config.yaml
intermediate_size: 384
init_std_up: 0.0602
warmup_steps: 135
doc_mask: true
Each number is 128 + 32 x the weight over its row's rms, rounded and kept within 0 to 255. Layers, rows and columns count from 0. Numbers have three digits each. The size before them is the row's rms in percent of the matrix's.

# o: layer 2 attention output (transposed), 128x128, rms 0.745, rows 68-87, columns 0-63
# v: layer 2 attention value, 128x128, rms 0.215, rows 69-88, columns 0-63
o68 062:092106104105119098125158156136110151112150107130172147100125109098170178114113127122139134113041076127125135119194115125202120174114147102119152119179111115118149102093116114154159089169080134
v69 067:086130131117111097138067115057142156105131077101126150113147132128140143137102102083116166146181119111174098171103166148131087088143107168080151191080110129135105079090110115071099176113176093
o69 061:076094121137114040104104160110135091181180146190132084137166149158180175144120184106128093092115116086160150136114123125163164157126115151106088136121146113163118129156116137143132109123115167
v70 086:166163124071143059156134132097188181155095103091140148124104114090114073115107121152096135183145140111098147163090148115184109087156111160093110120069077114076136143122110124118155149131175159
o70 076:163111194139103078126110187123131070089100082160124145113151159150147090110111150135210120125121090120092101123116118074154109145068157160165099122149163130135133136194104153102095083176104156
v71 059:118166070117120130119082085122078077109117163096107145201159145093169183125104119124110111146115150091091120202095133125204124157150138111179112107080127146114169150117188130105140193175097150
o71 050:130121130108139138113117191136116092181073133148147145093135109166134117078166126124089135192102064128137095132140130114134116079158114168087158167218152128155151107074151096109146051138112097
v72 075:094189092152177086090085051161074089152169111145104132083133113099155153124133113158137054141158114128081132156172074156177100170095130140093164107168081149135141116154143151150132164121139183
o72 067:098147112127163140155089049104170094105102109119068131126124070094153116123114063117136158109108120129149043114082171131107154147140072148147163121148050150158081100107155119132139160118075182
v73 079:112153147145196097080139095162120130108087067102131120139160164175125137137132155150136120173146113194142108178126195087183120075123120171150111154092164126064085134110104123148116159094136136
o73 077:084143201082121141137112146120151080120124196154144125109138145147174146171112094044137082109063159112112125103138192122096082113106149129174139084149106116144095165097187095119096130135113132
v74 072:121175119131145149130117142097105131090056170152151092138072145180056123096086085120099156145116141134067150155103128111111107119152198125095133152097145112147097102175110163146159131111164146
o74 070:149123135066108185099127088162135070180069143152174151116170118136117103122120174083152142189074104120172126146144137113069146175160132170147144122133127088093141171160135134113154112112138087
v75 063:095128138113098102113122080130124136113102095106158095185140145084132139128171195120140071102141120085135132103204099137081131067078142105127100158114158110170095100145172083120107122131094121
o75 056:133192079099103119159106128136144060128119127149099115077104106173159158123071143177187120102157117153147169124144124132137110117123162091153210106173145140134175118140135140114125111194124145
v76 075:137143093094081095153121128151121132090123117138085095162138144135150145170135110088142105092121121136174146169097087080195097070185115152040146101141144179093152158136108091098113117115145083
o76 061:133167144145108077111090170147085125208129160137121106147083136153105127124131188199157123118104118176130116126084215123101108155118107148100075174103096063154110089161165090124092101071133166
v77 072:152110169121078115197109125130128115161170167182077142123099166144142048093119109108124117168161151170092142157104151141104115096158168082192078121091118060113144119121117142167131218127143110
o77 065:144173110164120099109124139137151166131112164103113163130131123167061108177175093167116120158090121133153082134075112102098143196147092142170130136097207134144056127104128147125104090181108128
v78 073:119160137108097143081115142161138101121117140120141152160158181162141165137081141111090126088149159068170136104086150124143133123135105171134119155071115144089085131129131113139141116132164141
o78 066:133179129145154162092113153108178153114101157194155126120097146187121127121167131161148132146090047083115134124136153127123128136125157187151112111095133122179106131168122126127135067082069072
v79 070:061169113130160150118135081149113104128151093160109096172185136142147119119164135094121070118085123097157148101114174153203109124111152138108172106089144168132069116114156136095141091164110141
o79 063:149193146131155111166165153133191161112127119164055160098069133131142120119141144163149086140122056131106138085082150106148159139178125150112132171056138103113099048098125081191096066151129122
v80 089:115125102134153137158119165125149127113156140154124184124105119106144185129097110104154144133086169095103141149139134107185041126132188129180143095141120129126137130093081122121116126116085112
o80 079:115166169099160087087065149086151089139148096110161099178113153140115169104140131105133129173123118177173108153165157190088119129062127161184133090116172125129121096113134105145147107105158142
v81 071:146149191117139124107125157099138143079142141175133159139075162096130104121079098087146131119118058137145143157129149032090132128155133156102110111161117122109097154143112176092098146135112126
o81 067:146168138077101089113160171110180159150128161130108125125152111195116064069069104148125134133094112118113096121124138145086149160128109160081137204161125134111085083131071113092140166067107092
v82 068:110088112083140166153112095164133115168134103174143153149157102091087158142115069128163153081142152116062135097148139197137078109141138078148090061158111164159107155121167170136149088191110148
o82 060:143134096206169101119173077145092163132148133102100109077084130133110168179143118114071167182164158078140126132127129127106115106142098136119145121132165146150148103097104100172120075137128142
v83 067:104110117122083074110151142210199166175080062120144109110122113100116109095131163149134150220131121152095124108111116090107158099111134117097114118144131106077139070139077136155143156157114131
o83 062:164132117159139158162112123110163109124100191128128206059167162165087074166086136124066138091156105117109128074116056128144159100137189094136101196171133130155182166073137146121158116074121137
v84 077:106098145138104160126141173133149147137099097120138054076105097124136081083153126134127123139184089190143117120095119105096151125129085143137112123103170098115094110137103119099135140093242082
o84 071:156072169135095127114111061152115133124144164111108157119109142141086073141127142155120139109161115113109170083144063165146193101108150121068137178147089176149162099191115116137187137110110134
v85 069:093088176084123117120116133127081107074154119167112096186143163139166110096105155078161110108140150164155167152148190141183093114141127095207090139160160145135085115134132146100140131091088096
o85 065:098191105092129182066078133125137090192147121138163118136122088165152177084142168102078103102099127128128169123179126111114097138097093154078242159113131118105108145121138123179130143161085126
v86 091:172108126110097191126129173136129145095129187115161097117101087160117132186161120104099137126137140112149152116062125047080093146182129129128172148156143071148124118075144143137138064117098104
o86 078:167089133140089163097069106109067175165128121099156085160135117142111097108136169125124102124086167138111177198093102126082184110137100164180150135079159120103142161151150088172172133134178069
v87 072:192088110135129132143170123160193166159083136193091108138120048115129183064110158128105142108143164127178124119139133105159127175095119116193150073076151111128139196107142113122112115168079147
o87 065:094179117157143121138153150119072109148140095101117146155108109141074098165155165128120156192179121103072090128148106163144145087118120096127096106072199171127120102115163138109101126166104108
v88 064:122182121149116145160174094103165046172181142117103131106098163113145155174114054170150134103071142120148125140097111118077151155105171096106158143116106175190105149109091101183125123114133205